Weights of a small transformer language model: 11369 steps.
Each number is 128 + 24 x the weight over its row's rms, rounded and kept within 0 to 255. Layers, rows and columns count from 0. Numbers have three digits each. The size before them is the row's rms in percent of the matrix's.

# layer 8 MLP down (transposed), 448x160, rms 0.0794, rows 339-447, columns 80-119
103:128129094129144176074098133134100123123110098162135083101139108148118085136184146119153131124143128113115115135126137140
092:108097094122143136141143094134140133151121141133085094113129134170141161092099147144142112137109126103146112116126171144
099:128146111138101164147145105114162161121135180119138144134123135095128139127130134164150154127102129128110095130058138135
114:093132143173117123113112124157112097125140146159151193101144078052128122127112111109110149104093159129105135111119103106
097:137127127125157069115133119098081116136103114123121111146108115137116120102128123142086124100137117091122123173170144129
101:153128117196123147116146098146111199119111114154123151099116071109125122112144109113134129152123126151121140142167093146
097:132128110088130138151111125135140144120118103122119085101133133133162169126113104126141116115081127109108157118150089086
103:146147095122129161117116124122121132105111124122125138114148128113125108103132135097145144149186099137120099125163119136
104:063128138142107135091116148112138169143128127106152144114120147133111129072181092142110145130170123152102177073062108104
095:113116101137121128124127088149106162150136103107164106118104107120105144122168167132130173116144132145098115125095130155
097:136141193116091141145162105104134140144140091171128154122110121108119109138161142143099153126140144093129143099129114122
096:093102155118137093119124133135138148137133145121109157136108158115119128109094184120134129115145114132107111157090116125
095:095107135146126091150146095170143131134118104150133135130143111158164129126169125108122107171148161141132152162086093146
100:123094119134101113138110130108124129089145115157110090125100103112160179140159146125174209116100149121115110095086154126
090:119080136100093112160163142112109160165159148129102120140132106144151168129119152138139124146090115152101138072107105162
106:157113129107149100117143123096121159132075147079116116111151132068098113148084081172124144132129128105145112146140153156
100:121120137115106157159126106108107134153146118126125101085136192113122133124132090133150185103134154107091117120094098111
102:094147117112132138090114140128095154146080119143123107108147138120144127127155145093127139155168131140123098094077154104
102:096144119119166136131122103108102154123100108133131126139133158142170157175094178137094135136119111113168130125166106101
093:177117081106120097166117139104154154143095144125103158142135139137146096122133139127156124116135133118115119173180123171
099:137093127146136087149113136154126126095131120124096128152139110140108133129121140129143108178086141162143191129121105125
091:107135150142141137125110116161101127111116148135130115132124106091147106136158118119142158132126110117121145174162129113
102:094097105166138128134163142124118172133106130137077085137118105114110110096082100126126173134101184134138143122115152141
095:113150159129152156119107127139112159131129103133084179140104156096111103166171148103090129094179126141127121109138143133
096:136097146118147113163152100137105182136108162122131125106133088124128155129131142104121103154112085159120116138190109119
096:105126102184106118116152097074131106136109150108146132102137137121139144133116175149130137094104142117131115145148105116
093:142150136096123110094129113101111133161132149164109171122105150151137158120164106122148103084135173183168141151157169123
097:153108095101128109142131108153117098081127156121124088143117133129091105161133154128142150151121131143165123123140116140
097:109126150130098143125123142149112113138155096190104086132127121112147088108127138106146126134156121135111090144120159162
101:136099116123096151147104120132125110114125130189143174104098085102125135178104098151143121116084126125149161129131097116
096:146168107118141119120144180148129106128083129112127179129156136149112121150112134074087115104176152141133118151108163114
099:105131136136133093140162135105126134143143134183094116110155140146096133128112160166134127125066125097110156131143105150
098:103122149124117153121119117167103130126130133132147048150112133065110120113108129148139126112138141109128122140108153094
101:140131149133114160135135160138073090147136108131129113139133149135077104160134091137047158128133124132121126129083161162
109:138157173129153133085138119148109107095122095099101130105149129111102110184188113124084127139129075105129123121158125122
100:119147126159123088130122101125137119140141129114137192098113164200127131088166125080141117129110079160119151136095152133
103:164117130144108136118135107149132110152115117126178099129088130141133182126150149107131089147134106121130168124078097162
103:131145110136148120144094089120143140119132115137140097117125130077138150134140180112119131114088138120118115149143111150
107:095129145140175096128120117103168095166112153143125097124107109148109148150169143120085140131131149148126094083169141145
097:126113164105094070117100123159175139118157121108132160129102140140153129167144133130117144148113177122124098140128129148
099:098100118146101119124152167097123149134162122127136100108128088088115119121157143129101162171134159138188121145149122164
101:124113101140151069135090140155080142124134136134120161161138156130083136126110140112144101116149126174128109150133123166
107:093081116152132149140150167135156120131102119123135115139107092075112127137150109106092146134167113113139164107098116120
109:151172180133086121124104095153128166167158158127140139138122128100162107163148106104111108071118108136120127131145149120
106:100126168091117145164107156116181178112135130141125127112117122119157103148109139161160120110128173137106154122213151141
098:123141134129153132127123134168115134117108122116150163135131152143119163146143162174090154116151131140131186102119131149
098:135152117172160124115121170109134132101127151114153098114130056108149157160103187151130154098161139149093115137127122156
102:102091129112101128120144153117125092157118126132094140125129114107139090109109098116160078101135121142129122147112145160
093:123125146105101119140115124100115141144108115139136143132119174142174169116124136125089079094113124132088179085136139164
092:121119134117118136142170117096161146107157126135084148117157097130162087159132117178092125126159112098119151133139138148
098:116129133098134111109145171097121171138128129120124127154119095104107110118131147142172158158127173120116124167099117150
094:098122087164154151180103123143107120090111136144170152138112116154140167132120139092131131126109131126119138092183128140
097:164116126174144107151109108157132111146148120154199088129124106155133159138135163098124118143142114135126095142138142119
095:124125090144129144144148133151117116138124152140150120118157107151183123147081150085138123095141108118106133039134148111
097:135109138154142120122104092139149163145114097152185143131157127195086129094139141119115131125103118132168120143122149136
099:115123100127156154141103116176114126144164105092153102114099104147113099109112127092141115094127183124118168150131125094
097:100120160104105123107148144174151169121118147112111132177095106120117147121135131098168140129117149106137134135136124122
107:159161145120124127107108123125146115138136163120120063123142112109155139135162104127092090095143125137163130128153111124
095:135158116167124151151167115117165094116103158114125168138105113105121140152089100122113094119104138105174146117112133135
103:138149152145141109175152144140137137118121121110120152125114179138091115095100159131105099158127113136118138127099129148
099:154127149072143119160105142138174134162134110118088129170149095145146153074139122137140122127113125116146135097153095126
102:154154148137136114127147102080141092108111140083158146150112123149163127150132135083102169097117131143127147145130095110
102:130187132127132141087120106104160111156178103133144115154131134108166169122111104161081143160131115156123110134106145174
100:097156101110147107089089140153119161127119107115102116143087129174147113123131125108128118120166138097157117170122126152
101:147116155115172130132148061079148135131122134107123146106117123183156183133137159143140109128118140121087120154173145152
105:145143140143164101091112171113139124145125104140150103126097088163065165131141134107126140046115155157137132132114124110
103:174126130121094142152137148158098146165160156096148102119128157173096150148084105157106131088082120167126095157118143127
104:107138175146109136123168155099139090128119085121111110163126128149126124092125137114101117165161132139098105122175144127
097:129140086133108131169157125122128160122083123106152131123104157155090148168147081171138127135112151110129161123082132152
098:149142131160135102114137134103143125168139131113128126162125121180146157136139108131064097163079114118172128124154080096
109:128133158144120128169099124106160162123131119171123086155121122136189091126131097114110106105133121120109143106181103115
101:122163196117126124120076160152117105120142099120141126150173135168078130115110149132135114109104137112109156139116143137
107:139143173108111094061141129141108120138092112122147127142127158173104107119118126149148152128142179106126139135121127130
096:152162111102155107125143077138096136138149098122157143102153140151127122113151136130121117143130142151115186110068178092
101:108122104113130122124099128137135139115109113154187105174108135136107090128127115142105123148096118104119124100143129154
098:136189086109078114120156116140088083116123172117121123086095137118123171132124120149106099101129174125139108093117128102
102:153131150131197158133144111093100113084153160136163117114110159137143113141125120118121096122156132090124152135142099148
102:132150148143074122107129117091152101175108134154161084157099095135100090128146120137143145140154163130137146105143110144
104:138124115165146111103117140095126126110146119132111179134164120140126156167119095123118116130145164174107126102149126116
103:158114109155093132148114132132159142142090143138148101112136078148115128102105107105117104116097135148122143160197104099
098:118113154119113146114115164132142150152157134165162036106161119015127102141123131135140125129110133121103147183109111133
099:123106125137128133125126153129129113112165104118145151131112130128098159136102122130104174133090109138114112128102133091
098:120106097113154100127089116112125123133140119106116144164126127129145134123120123139110125088161173131125084145097141144
100:101113111154132181136171157125135107135121146120116132165145104051112112132106127107148139148121162153108098094113093169
099:161074136110107151140094149129136132135134121117112155143102175150189123161122134144180105108114090138096143118158097149
100:110125163107092152136127091138133144110133142115139097140116151110155143097094141162126131118140140113120098064078151119
097:120163086143126149105110147154116116126149124172143117160121115093099124069134177114105136170161129133095115079104169141
101:142166104143137121122090125122123114146125129179105165121126114100130164122115080121163162150116138123099088111162116136
097:148134142153113177116134124121184154098160106105161101133129099114177121183102107117156165098092111103160139098113099107
100:136113089091105134137103149133147146129099112153108119181116147118157113175082107143136120181133137137111118069076144101
095:099154096120140101100141131145121143129136177119117093121135106109138164153108121151103092120151159150109108110134147134
109:089094115097153168097119116058093102142123125122132153101137165125101137130116154130134125128125150114121140143112127130
102:105121112106103136168110137160164126144153111160142152147129138110093115083155117134120169084113119120113133121187128137
099:140124087142125063096124133129167114091099121162128154093135103095139117144137132071135105142146159137144102157141097159
103:125169139117155140160135150125125106131106153135119139171118097106139095127120145127133168107145144153099117129234130099
100:129103117103130155138124143105127173123125146128143182152167104143149149116058123128125120133128161160123116157167165132
101:169139128140139146150119102155127128122122123165118146154091124148178130093079175113154113127122136140107160134103104088
100:107131114139109154157121140139088112153106135136136095149096115148122143137184101104145179117121128145109136138172115073
102:138124144111111164116150097108166115108144110113121165128098136169139158151096125127134095159119125135046127126100141127
096:093124133142156136141108138174146125144131155105130082139116152088081120139167143131138129126078116114134130106127117144
097:122153159097131116117142103137134117127118126131170130133134132142112125088146144129124169159149120098159137166114156177
096:139113091089104134164136149090096108124133126149104134121131139137140156140120138128164132108101166145156122146086153110
098:115122134128149136132112151130133154133099106093113104159119096135122152150119118133125098146103152178137116137101158134
099:136187163116136109119117172110115150101152115157101158138103137134105119115114150140123124099131134095112140155123081109
099:108176106123126144115134093122162166114159111137131132181089129164128155130153145143126129113144180113105159147144131105
103:124120142140127144099165128143149110103110069126141125126093153115093139144110067127095087154135123149143145138107143139
098:118132163120099167143118122109111162127089167092104100129137116118127114109119124141134078147115113099137114174173134127
100:096126173146077109090140109120137170147156144147105062125095121138088128113118076123176134154139092151136111126076120118
097:133118153129126130136127122132139100086132109141130145156132142127163144173102130125164097146133173144157174159110110140
# layer 8 MLP gate, 448x160, rms 0.114, rows 340-447, columns 80-119
095:107157146116119121083120141108103110125123072130128124125119175105109117116163145114119124181159177159132123126168130108
097:154143126125117171156141206106090142123160123124097147134117115074146103131156092093174138101099157105068116081099153133
100:130093133133131110123126140100114107151092128119144151137127106110164161157141113155186161158146172126124133114118156087
105:121108122132138087144136133132115132093118149104146142135122118160135141108168146143096145122097133119114122126155110142
103:156133142130097107148101116151161116123118140111155107087107079162128131175113146145112192113137128148145149114119136104
090:119142096103168122124123112125175164084153123118111113133081137157150148134142093146090112103045111116125132136055143126
108:148130148122150137130114139115104115107137153101085108155125130148158106110110165137119128137161137099087119127103094134
099:146136121090111077141119126117139124138109151136129112102138123123092115108121078128122124106097121157159171119089103116
098:115110111112122114130166169150123135125172098157111161128109139101130114147116135162120137112133129140100132111182125102
106:135174131159122141174091149125136111145081141176115129132105088075114080147160168165120128119132150102125141104074133168
098:133140146110122103103145129135129128179142115135111075157123140134119139102131105178131167067149166101115142145127139159
102:138136102162116168103132120128150117142137128092122170117151102144152146124133154147119133132134140132143119171132089110
090:161067135131132102141110102108110132141125147099134142153134132139112091096122167159124101115084167137149119142139091131
092:100083114090149157109146121149102111139129124143123132138141135100135109146181175089110158093116127126124152093121147093
101:097129142145128159094104143111118112098111150110117138124110168130110089132154115152107138123141115162136168119140105144
097:146101130141102116113113081149139137134149165181175115061096136122165102114147104135107132131132154091130144118127154187
104:141068134165134123129113112124116137098140165121129102100123170135128119191131158171137135107120159117147114154126102129
102:103110145139064131104081138126117090123124126135141139156096107084095127110122137109101151101088120150125117115118143160
092:163110140149154133101121137147141154116105116118129148164139109201126118097107148133150099153135166138122110137163062195
104:132138145112144073143122118142162131122183132147130095130181170110124139105136184124105075140116137162173122109153145146
094:133113127127150141125096116135051119140142060120111135150118111086189129121131154112129124131089130135088132111095134113
101:116136199147162133110112166122109120099107122092149178102117124122209155126104135149119113117090146122101140147133102134
097:107134154148090154143119148106166115106142170066148112150171144082114118134135130131088122147136166148171142124151113125
103:092101114112141114095163162105122125100142153120134111102135116081166134193125159191098119094138154074104109133118163149
101:126124143139126072128079137109167117114101090170167125101134140104101114162170133119140122147103125120133117119124126090
097:060117164129099159124112088130110115136119124172163157130123126164142142093105122114201118149127135160101162152125128118
099:121159108136104136138189078116129121168149167142133174153138156125118119116150092113108107167117139138132137101169124102
095:101142110136173131112122160129130141131094161115093132145116129113171130100101102125165110120134135142163155135127142132
100:117118156131106150124110163147113143092127151184136111153108106090112127108124095147092119121119131122122148121150106131
101:120198104126132170082116104128111134146177126146107153132090096103113171133101143133109163157135120136066094128123144141
097:129142126152086137083175145153112128086116091161148115107119064158080138172141128095064117129127114121116145152127076100
101:107171151091151106079137147151119129132123132128135152142119139151134122099130198129097127113113102123120095174112157111
100:152114142119137166113116138159187160121114145131152133164109103150183147104116124133116100160103112116155123107134072139
101:137089144098133151119123126142148123101099117178143130170083167132148086156110143163112144120115165121124138115116093127
095:114156145126140130121148117137092092105138118089173127085104152102160128155108158137107139146087096145124141144108108125
100:135157126103126120116140095099121096121113122137156099117141149113096174139154120128126073148128085120100158141122147154
099:160120128104105100177125163070123133149098137196105080128179141107134101130128128129169099164129110129145100104156121155
100:129124099117126145108131177166143105140150147107107125146120150117080122154127163088130142124141119131121105099095129107
094:117116180104146138123157145141167153164140135142128138144142090092088146142142081119142141128115133131151141114118142091
108:146109111155132108086145143116123174163100150139161123124086146129129133107142141135133139112143160173144162123155123137
098:084139074169112158129155080164102181168141126162129096100142130074121149135103130113129104147155188121158116161122075103
105:189131128121130150155107132150141105121106117128133141120109160085173150138141097150143139139141122152128162133162135104
103:136085120126154142158132101144117152096124172135110105161129141094145146154157116082162139132112132114125156120138123133
104:139081142181150125112098108141151117132148146149119125137130119079099130106067093128127084145164130084133105093115135121
102:117156111158116132147122155091134184091113059138115124124120102081103135135156132171076113127144169150140144119092171149
097:118163131158173097102128096126125129103114092137114125119134118132156130132144144134144141108101155136132184138116115118
104:147116129127111094119104190085114101122117125089127088136115148150138133104133108119157121124099172155105130113137103178
100:131085134100171130115066118175122122174152110104098123131155092140090109182112144096136109131100124155136108134135110166
099:129108113131089131175145152072144150085162119137137117175104129141089143151125103163119144105132113120086167147160099149
103:149084116154141134155164148103112125117173139139155097147103157116145138146130076118166125137094171119148124119139146126
094:159123117155112111112090136107156131100174123134123120132150126133140126125160117116160131157128141129123110126144145145
099:117113139140137130102120142140114142118098129115136108095134114132071133162154147086112131086121096123145153111110131140
101:148111124135123126129150125130142094150127112139123090084154105124134125127158149125103099151136163160142181069097130101
094:115119112174154137153106168107096121112147166117100122145119148147109129095140116122048125095132101142121118153120129128
101:130120117123158148134111120123103137093129109119110122145080158148141162135103100090134139138105149151081111177108144153
097:108138120108158131100140089145149166092092131160106167132070110135115116131095177143163131136110112090128136148206107110
096:125167141128143125111127134104115109187104128102123130136089142064127140143125102178115137140099157121127136101181121164
093:079152161108152083124103139163104122151130099153121149124082132114096193160135084088151105139091083116157110149119131175
106:138110117070123094107126136103175139121104117102131126176076041114120108123146111093168120147076093125113113139142136170
097:117120176147107111136139102125129103123110112147117112102122140155123128128095109128139151153097138129112126147131143119
103:126129178107142102129098135131138174139179096143108168132120097116127111111126119130172127126124142148155134110109108149
100:135135098116138102113139124098178122102119123149136095126112087123090120116141128150134126136113103086120113168144111170
101:120111123133162141100114094128149182155131101099097129141163158098091119106145081184106168134122115100103138107119105146
108:112125140108115120075149102112198114147180147110133090132131137109156142159134094136135137144103105101120144137136146085
105:133133111105170120187121173086131097156135137113131109138106111106099102130122111138137165111117113165161121129157104120
103:130103099093120126133122090117066161083127142096101109160120145150177135144138110147129153146124137152133159141119067115
106:116134136153124137120160128109098065105134185126135166131152102100090129130146091136138121103137124113168147162100123124
101:164132166132110110109111103164131061136147151135099109133125107138154152130136139100070120124122132126139095125142110140
100:116128080091148143120094098135111161085121138138090163137078104110134135167157070112095152127137124166165131119141181115
103:136090100131155122105128154141121119126171112106141122156086134157109145188178133161121141140134134114119082115075152126
103:165162116146166113105116181127080104149126155120135110109162177140142117140146158104155113125177143103115144130118150140
111:101094134162081138096119116119166118090192123151106095096145152111112118121138142162171148114073091076155104139104111174
101:134144133170158117151064138133154134114099128148164166155111116084140144117129133104135123164158158124149119153110124104
100:140150174084131171104129107079088128102147144123142106117102145137136121121184157108118096109095101122127141144102176110
100:116118142148149144110144127104136183088145102110137127138165114144149165148138099128165103114117112122090127140128073149
107:139122124123160147130142148106132148116141153168139169146116162103098134155155146131104167125092105107128097133121113099
098:138136081128152136125110165076159190160105182131098119130138146087095113112124103157167128132126108180134155110139125105
099:129124086134127157143140093100124154088095119165081120125101126150121112111145088125131160116120127133146108139173161154
104:157108153141132088134098095124150130106160132130147100125141146125121139117109124177103137146069126142116086110130109112
095:126131180135129091136143128142127157123124187164132133100091130117136141144130128131169179155099106101125093183162135187
104:099154121126128126158112116132146149132142140143128086090141115055134156141088123130074121164151095153157137115103119138
105:091154163146124171164127151099129141136180126137115142132164124169134104167152078168164133118108113130120095066124150094
097:110112104139141157063124110146164153168124132138144169108143158122079156117105124143156182082125132107145099103158165137
102:096137119124160151146099132146092116128136154153150122132104118136093135116134137128101092171130139168132121104148109110
098:130129134132073164119154134170160118123129136149133101115137116129127162133138134130119114109161108093123156151123151113
103:157135107187108120120104102144125152156074084117106099119143135116136105154124128151147127101105133125176101118099137146
097:146141117105128134131093165125126092115117138144112119121109138101126161160105131130152086171110152130032116124103147136
104:116167162135114162140119136089134138096130128103094137144123116076131161146158125163115137090075138149123140156145111104
105:114155148130163128101147068120188140135119164157107125137146085140113113168132130177115119107142107141159180132152147124
096:145138100179124180127108124147127130149129137125159144121118181123135145132110148114091100159146092154134122127140098157
107:086104132124110094117103150166171139142151110142167147177111130126111105130134176119112127124103109147154104114145112102
100:151127160126153092081087106129065093105086116139146105115121138157127135164143134149109124095143085111131098141069099110
101:136141152117094127120124131147150131132134109139155103116115145141119142177156202139136143093061125108103147142095135120
106:108132151116133135084078128151125133139134128133143163101128124151112137105153097105155102185087106166140150173044171127
098:128147130156156145138090152102106154174146128155119131121150099097116122089148160139126134103098130087135165143105132143
103:147173145125141115127103128133125122102169106165110113102135146070140162130123086126110118088150112118153118109115142103
099:096118147129139121136146131138132117132117172107143112153139130136119115163175098081147149153134142119107111170149079100
103:126128121138135097110124110115160129142118117134131103159133113121133173110092130172118171181096159113060114153116141168
107:115078121072191121125100106128135095148121119126133106142114108113162153107113095093123117157076120098175099144162132131
100:087144107138152110114166152152135094134116115134129113139114128123108135109178147174120139122140140102174165158145148126
103:128123151127129137101130088094137104129126114152095112139127127166096137115141118151165076107121115160109108143125074133
105:156151096159156105113117130145137119082164132184152124097111129121156138123151127127137129121128123150157113126126073159
102:112129126106123104146132101129115094115118118110123079134115126117113184133165113123127137109116125157120087117122113164
100:122136102133098115106111081160184135098125131135129124137114113156098138119161122154128145120179150132145125131120134142
102:148115137176150139095116112089148105142105117124125106130146112101107148195120133115121137092126130144110122163161134066
100:120101142140094165123153079094135079122124088151101104127141162134201161131157158126139109155107126129144092157138129105
100:109129134157091118105144110121161100124126088142147114121132145104129133147154121109105136140152133126164155113143112102
096:106058170135112121135114127093127111152174089148124100123085154112097111145138110098149107116104101130112126156122136165
# layer 8 MLP up, 448x160, rms 0.119, rows 340-447, columns 80-119
094:120105110175152153139057096117113120116180148108108147141149173136110083105142132122134118116159168102135123134153117129
098:141153111145097073153117125111123146084111174129147149079101140110117138138127142119137167133113064137112142107122138159
102:128165090144090151130120136147171157112116096137156140119117129115122132112139117109106111111126137151160119121059106124
098:049126107120104119135137129121115106128115138120117182133137117077158122178134124156125114147169146098111119122123130180
100:156105112174123154153154058136105133153142140130152090096115105196139140134101133124139126162106140173088107113114092145
094:118126131139109128132116113124142093141137117143141113127113134083116092114139091123157129135157174099144108130183118155
104:116102085107077165126100133117151147138074098120144162141115142106101129132095138165115100130129147168124099112108127149
102:143164085163134133133091142109094089105154125136152103132140135172141142100112153139129082110135140109091089107095116132
094:146122174135079147168085142109079135145149107126166124151177176148095087122120140143140133087118152087119129133093138135
096:133125146124115139089148102146168132144134136136125146146120144105124118108092092124144124144122093182116107072139123120
096:137150153107089128121148115142146101140155110133124149135081125142098140116142108156178085126132130068115112116161201101
100:148120133146097155118119155109127156143162157126097114143136104104177104118128110096116126103181109106148106103117156126
099:114177125156118127121119170162098123147212102084124089116133097116136124163156109127131180129095121116125114130130169140
093:063153143165197137122121120125099084099138143146179137090130117147127092125106113092087132125122142143137124161114129096
107:135146129107134130127169141126163132125172104088103088119137155125133133121142102135098152078151076165153147169134083102
101:162102111120104102114139138110105113167149083128103135136103162122149160118125117146137152109108109120066096101131102127
102:126126142163141111160140110129112164151172112138159135134147125143149095129119101138130107120105118127125111143183127133
101:115150116090105123112095193077082100132134104091121122151109120105105159098123108131088122111133152101154152151126123164
097:102132156130150160120124111114128121113128127127134070106107111122133150155087133114090129136145136124123129101086118088
100:146106064136139136086124107165118120059120134126128146146111134151156105134120149142091104161123129146121142136094142120
092:117105142104128101098131121160116147149108085131148137115107150112132124121131167145139147122134183165118096130109119122
108:137154081115085122154101117128153190118158168137103103143101139139110111098148136108140117126173138137160095128164166140
098:131132194114147145124134126077105121124117152120127129118125183139088137137183155123127106114114107117097119149094145130
101:083129088133124143169099135126165111179080128156098132144147139155117149137109110195141134120094091145129139117163176147
101:125152132156058156139119161123115122114144120149091124111113115124146154106099135138127107124121121135120162108117078108
095:141149132146130111160166148146151137113172107156115130128132150132132053086135131110092126121096139108122133115129127160
093:150160127118092111112142136096169126114121104124161142124101170131147126131145128111128110094115103169145119116175145151
099:084091111122136168141091119091120114116120159153083136145121131149129120106165123135165076141192145138107156137122094099
099:158100092114152164151138106136100094119147161056135096127188123101104129095119123141142119115100091086156084141150140115
100:146129134088160142160166130140154122125133139129175182142099124124141130115135098080122099146130141136135149120150145130
099:123145082184141155183147135131082136091138117156142139084144098101136159152148158143127117099074122123141109126173103108
097:169132140142110135145102103138129126150119152149092133137144130153146108104158110127114155120099098112168118094148147138
098:149099103143143132133138127123126135137120094149077164152122121152108143158129110125174155125149093105139117118131128117
106:117126119122145146094119161161120112117156114137129119104157117157107135129161112132138163132121139100177143122159173118
106:091114139134097136142108151126098129097142069087107128134136143115141138157130192120119068079090129142135164077144089168
096:138138100131121127112119102144098102137113129167133165144116128139146113129101133143139122163082092110101086155100139103
100:087117144146162148114139144131125135118169122150117081129132093120125144190123115183114149113132123105141152140100153113
109:088126123142146075131125134130172147139142158135112132081138122081097127131130143126120109120143129136118158121117161142
095:122121137142143149159139113087127102123126160109124105080130098130114123157131116089110158141137090121135133191124113138
099:156111085140131162129117105113151131109105125131109178124128120091107130123115098120114155089111140132080111147096125173
100:133113119120124115143147131142151135118088122138158125110116112118146143129094174094155142151131104162145116141088137112
106:113135162125163106128136162161158136145143122132094123147115115162077124144136123101115121129154070113122127114094151116
109:111129127182104114121160117098106118116123148085103090143106145147162099153089113153140093098121129151136125129161128158
109:111119154156116149147132114127186121107178122167116103127116097147138155148091088128157157135117147143130152149118145132
098:139150115181089124149096105118089128174136128137091124127118146112104105133135144130121106136114166106136098137153119113
093:158163083141127119137109123147140140160161136143125096143157175113094129108098082115137145143120109118134086137108181147
100:112101152127100128129099129101106127127124162155161131129133104106117101128092183120178152143119130132126131081078131082
095:125129178114122115182104133116157097166125085164112140137169153129103175171106115133126151122153127099132120120142110064
090:119135103144148102141077107116114106128129129125182142149116150128096158127097108127128140145147109129105096146120104116
100:117142144133094133115122095130113119137111113147135122141159097129124138141155101126136118150155115141088144138124132151
094:209139159138141090105158118087127103137156125154095119115112145103092119103128132148116141123133121147093140150136116110
093:108160146138103144137157105145114130145089109159146130122146129123152154090120122103100097120128136114094133130113157096
098:120124127150122126090130096158121133108151153116087141143120121114185140097131118147084130088093122163094094112159129140
099:153162133146173128139094133147168115147121078086156143134156186152150131119132125170067165149120126146133080174124150172
100:196106137163134113140095115103156068105137153145173142093102093141117098057103091123141091128125116106115132098118070082
095:122141129174185152131132121093093103094107175105103116134106096095110149113091121150128089102147148109132098185139136152
108:148103082143133143150169097116127111140152126107128093124091121089099129163124102122127134115155130106072094114171118174
091:109141095162129102118140126117102146097124146128156148120157101134134091109144108112131128137133102138110100161143103142
105:120154173085146097148115124163110136121160107130090127169103123131138143089146140118132127121155139120119108122162165152
094:106137110108118164156145156120097116120150129137130122169139118139139129154165092087100109129104095137132185116076133089
101:097182116110103177145124130129122128136150124127143093155126170119144061130160133119110148127140096123093160064185132104
105:123145177133092129105131112117141123143120095174119110141123129091147141108152179123131117145163135141099091122109117131
102:169108069104172154113122150139118130133145160129162113178096081130159137169095145131105090092125163137075099117115142122
099:149154107112111152140162149131121110130138131114096161116172163127123151149127099120142099095192122142163100122105138115
105:152081102163156130106090104157151124151133134100147148159157119162121140137151129132125134144151162099175136131118135080
112:142099101133131132151141167123086164081127120112154169128153080129152119154136189122153127156140113152097100113105126134
100:132160136115084110146162125143118098139130123136105126100101180133145140132139113156164149134145096125107139117121187088
101:110179118112132168155150109149130126168099153093176049125133094132166145145160139133102129105144095107151145151134155147
099:144109156139143107106140152126145138098144141089159115107136130099174113128157125089142108129119093159116136139137116140
109:128111123155131113121075135110138108112161148114100144166141123156139152141168093134106119107139124142117122155098158177
099:142079087148102132119101155170142094134147138113125159154136117119096107082107107143146047138169125172134135114145148130
107:093174115136128140110135113095142097144125142131118146166134154179182173109136092147120109123131156120089105103112148104
096:161145142153165133117101105141133114148127130122138108146142130129119118118130111106197150134131135109146146150135139135
101:131118146136097157146133159152155119146161111097147095111144173110169179144147171103151141130097097154121108093126120120
096:116127118109106104134138130126153145149140136111136139126109138144095053145114120128106103152158115126109124125133104146
098:162135129135077140101112119088123112123098114116130120106130166128117144147124135119151090131140117121164098100118127135
102:107164163146133144100096112123135101118122154119171137093097120141101107132142118143141134162143116117093088121111124158
106:141115114097178102160085088151145130145118117123141088110139150117120119108119104139154130148135190128140120089113123122
099:144126116130140154122119110083117139140140120114161121163141129130123109105058102118135139189101137114139098161159146112
097:147145128133174146117108112079142092140137108097140143168118150086119118188144118094144125120123101124124126123128163137
099:170145148113137191145136124113143124117165135124131112149154116125167159125144084129117142109148122085093093112126142108
100:082100150114149099102144138169141147150156139110157156147132126119186139138072119127092131110144133137129123153117138126
102:156125159149167114128154165137094147137119100124070164125164101097179112153126097086094164113110116167106107105125173128
103:074158099161134112158092137154122132130122077110148099102172126146164127130139129151174098072102139159132144154145111140
102:100120162145150117113144126166146131143179101143142145173128122132126097101112117093134132168116179118129131115127119141
099:133101085147176165132154106139185111111122109139133155119142108116118120097118155089110078109105141109155144139133087154
100:119134115171158128100136125159169137142114103161090114147126152082136142172158143158129110172142124101089142132133138143
102:115151132145134102130145077140094084104097101102134146138156107077096096140190164164141117121122130150104102114134176133
099:139114135124157075162120113089098137112154100147131131105178103152125146112160154112126094142089118127150157145177157103
092:098161104101130116109144132120165115143088185140081108142129091140117148151130148107162137079132123110093147143108133134
112:078099112115122152119085132116135197121152173157127135095097105114118125146140122096170124168124143098127149151085158143
101:135112156083115128127155116147134118194101135106126111087139167191117132122135096080169129102138154142164135166166134139
099:114084121167150114154114169107152135153153140129147179139105131136147103132131138084142136140155163124101122126118132144
100:123111110175122109145144101092145120153108119110128161125141123125120145145143122121113185117087133119125115144107128168
099:142135150129133144116080096092056151150126164086143112166067129152108140093135114164135140117113141141124132122125172164
098:149121103119112135167071156122107130144131115117123125123111167122165101111129178094133141157118148157130125109156069121
097:109126181139139084092112083101104103131066133077127121126134112159125119138088141102115098124130144099109116169118116100
105:116125114131131162127117124121119105132105144153129127147115165129092124146146130115146116136184130152125152054105085124
097:170136100134138118176090146193166100135134118141128132115125164143144106121119126136161119160093157171102144142189151131
097:116135185074118110159093118134102132121108132175109150108161125082151115114115171100126116130130097162131148117118109134
095:150115118108121114079080127129127118119128092173135104111108123098154118126105121117155131109078104162167118081090125156
097:106136122151091132101107121136152138138174103135137123186123142160117113144180142138103172101130131129143143135115100108
103:146112110174106185145088147144130172150145114188149124130164160137143127142098134136101123149162140140159141094114143094
100:085199116112137121136130123111110149130138169135135120138100129146069158140076195173114115104101163155138115117152121130
105:121117160129138110147112137123127146123163186120145154122129165134128150163139143157084119148141125095142156157107140097
096:104104167111123117100162093129151117128113107096128129140110113146119143143166133155121112150069122110122156116133149130
103:194129177121075120130107081097111112100121141144157119128122140133097103164161144131142102135128167118102142127174154117
102:144152112106145165149151120081093115137109136128124140098168122125136133125182129078129140173084105122121135138124157145